Each number is 128 + 32 x the weight over its row's rms, rounded and kept within 0 to 255. Layers, rows and columns count from 0. Numbers have three digits each. The size before them is the row's rms in percent of the matrix's.

# layer 5 attention output (transposed), 192x192, rms 0.178, rows 15-21,79-85,142-149, columns 96-191
111:166099100112101109113153158151075087117080108097173141112108145080112155098108090123139138115163110120057126112099122129166153121189070149104078157110085108128086110151112113118138045175119098153171127090112137101116123112078155118156141091124073059050088155089140100134162126068134129088
094:154129081114133104116086146113135100103183101128164152121129170128133059097155125125182112109172152062092145079112100104064116177208088084120172097138150079165119186152136106168095064174127176110091074147124125149084120171173191134125125142102109066124199111128103124114176134129143152138
100:129087167135088096164176158100093176141128107151120130147139046090120137110118144095151139140131138061167071168173134081122110099160119191128130140097117168149055152142107130191120163170108161111128107118068109147191129137137173052146136150136095164188132090119101120111103105160182174096
106:118152130134128116081154161098131174122167090105099138081067104076111074112079158145144182107084081148077146115111114170081130122132123196157065110131104083077086116084103126152157053125132117124141138054128108137147143080139140097104137158125131153126116165159132177096111153138144132102
116:100184121119137095125074143143091107072124119087128124090143144116134144109145171095157125134097191086137141157171075127138129141137152122102101149136123123140144126095114093116128094131179142105077176141130107139136128107155156072113104172156048099130101149117197097172156166184089145053
118:135174135142175140156125118113143110080108157119128098149180094110154142042181136095140094124144106171144130193096095137138091141118146095127107126164176149164190088112119098135212096157116061124118142145159070139126162119096177113130072134175122135214146111169117092137165151178118090074
110:089102135122112099197164154144134120130079132152118125110140113072105169199170072130075124119079141067124135178084101070136171156178109167112121156132057134135064141154114159152099109172135119156188117084077162099139157134160154078094120095133120159117105161146155166125124124151193183097
104:089157138158140108106170160162094102132130102162093134156165111142124151100133174089096117119139105178179194204133120111095154186099132166136149059146085136108156112124116176156144069101108147136063133132098121091133138160187150161128139143106122111148156160089105122183103141178145043130
100:106133088123127099193106111205094092167119167087137105185151134112131186181122095150126096165091159139119175171119149113072078110101133150137079145134143181151116079168102131101108173136120125107147178169128182142132150158139148149140040081147126186101138121109169146117135142063128126135
095:132136114105179148126155126127117073124105096117135081145114146115148127169166078144114128076120136140047128110092148091160136165135158119089076116109128061155116108166158153086129131131107135133076113112124201087140155159154160131132169160136133033151055141077141120132143163090158132139
098:157144186104166122103137089130123129106112192152073114161108112167098138124163183169111087126136138135160057143115196061108136121134186106100186105195158154173168158170143088087144088095149086113126138143142077135123169156096127109153140145120172093173116113141147106132116062168034142134
103:170153117136135154146192170133135127128082132141167135133156120097090107153199117072121154151142091091124127154078165106204127118140115120145115163147118108113131112191119138196099083140148124095134102087082198136116124107174130178129167162082130081151101118136147178058102128137165110143
104:135097141123112121080107143159101143130129115071068088112102122116122112172087176141096155124077127114129152129171151119177198141114124160139107155151146100094113100073103157118166094123174127150093164125092124137149130111127127114139160199113140139132088108074100127159112114103105089148
105:121113079180176145127135139138042134122095127182130165111117152167170116142064103135169121113192086176151119072124166174096151050127123135131114067139147129123197080103200112101084111075091133049135129144131185136132077070163140097113150115145112124148106161123094139214140207072113065122
093:143190095118102080140134155161111140151159102082110127099101103147106143108112116130169140170124172137113080116078153191137118144103166081133189121124123127174181176120191112190112051095096187075169127141099092066094238134135119176153092124138150104174164137159159181116100113178180139113
096:177153176131169170174097163110167153114123105130122131090152138111159109095148137135108184147098113072147154111122093178208112085112102126093105160161190159079140151072100162142092147140144098154146122164101151102115150162081183148173118181128102165188098108091116101077101110151119099201
105:147164161144180192179169111115119116059124116093090072053122142102133127116120098064168066110171122114169133174136104131153145118072075096092117089126114118124130109119188134135124135092130096093158179113082112115142115103102055164117162076173105139164140150137181167196137143128120090108
090:133108121134111139114119072156183085166163144103164113156164155134097101095188164130158163107135070142169154105159091161179131160062109111126175136132181128081176080148095133075154144172121093121116108100189107140110050155078068087113163126101152151173153179142144140086166109137061112166
097:051137157146101135090111112099123079102125133143148185157189118113158172139200179144153099161145076150132107137147132126141118129142135173224069110117157096161130121106079111144129166141105085142095160200049165180166155117104073134180103155113194080097114116116148099081086141154154142161
091:090127133148103192114140090112127158159138102200093119173126102163118111114145144167055145117138112167115123105131064189129199145143050164132152081142205146146094068109161153104130079075126083139151122087104057108145171189105149180130124087137173122109092109088081146170132117093102093132
104:087139150132066164138145119157120069154148091140132125135168128148136124170172168100132084113097174094057090136143113127134095108119149227147140125142143078132088158149171120092092171129157132120145147156073158139110110141118090062135123194098170116126142128101191121092160079114105131146
112:150147102123169142167015133104089169131141100123088111143114133172098160062108126111138158173077142064148120123107162123084183120128151103086195112114139163121155164150158171137164103117126105094144200132134106119111147168148141218118104094084125154160151106115083175139146096157112115138
# layer 5 attention value, 64x192, rms 0.206, rows 15-21, columns 96-191
107:157110111093104132155122149090123124131178203130104112154118117161106127137118162146142101145125132119095091123128099086141113074133145089133123127162140077121197152136152057045190154128150104149098076100120085173100149151153083083079134094116108158150160077162162152147166151148110190091
101:169094143159120151098075117084131154144084127148144176114127153111061119077150130136091175098075110076093077138192136134173197136125173136073170152138171081098093170113129123179157141043129138181138078154183095124136162114107119089109158130145103099092097163182060139135136143148134127141
093:153150140147069112153095139134158169166143158086145131090159100068175181114088146160145128179068119120173161132136117126112137115106068144142074079156091161122107155073093133140143099087193123146131140141082111104118113106141067143109113131126140202051141109169085138155120144141136138166
094:165050147141124133137109134119187127094191104152175111096101067133152124167114069096092183144148119143142144129152046150135101124124038075145123156089087136125161176161115183161164232153117221198120090105102151105139101090162132174105090137167156145118143144109154128157132144092166132111
103:101083169134100114094092138132136128124172131113136169131101062125117183094131119150141061059147129125107133089150120094108087167141185112127184137119106115166156157105123078121139171126138132119113100165166113103098092141066092100103116097109103179071146130158147136167167092088142162155
113:149078165138125133110103119138219120151138116154125148166110157148135105125157092144115079155147138120134122124096132184139115082093121154161191115114114145124100134111102118185067159088107175062134081076159156052146146111125119140112081037111081113078066164136143116085081175102130173152
106:163193151133115054108122128186185142122145140071175116154124105151087147131115165151161133139120177103157104110167095082189134177096140080139113121161106088107117134128103118074195133092200113174102140168186114125134106146119135161114131185099133148098152136102088101076100126164113181105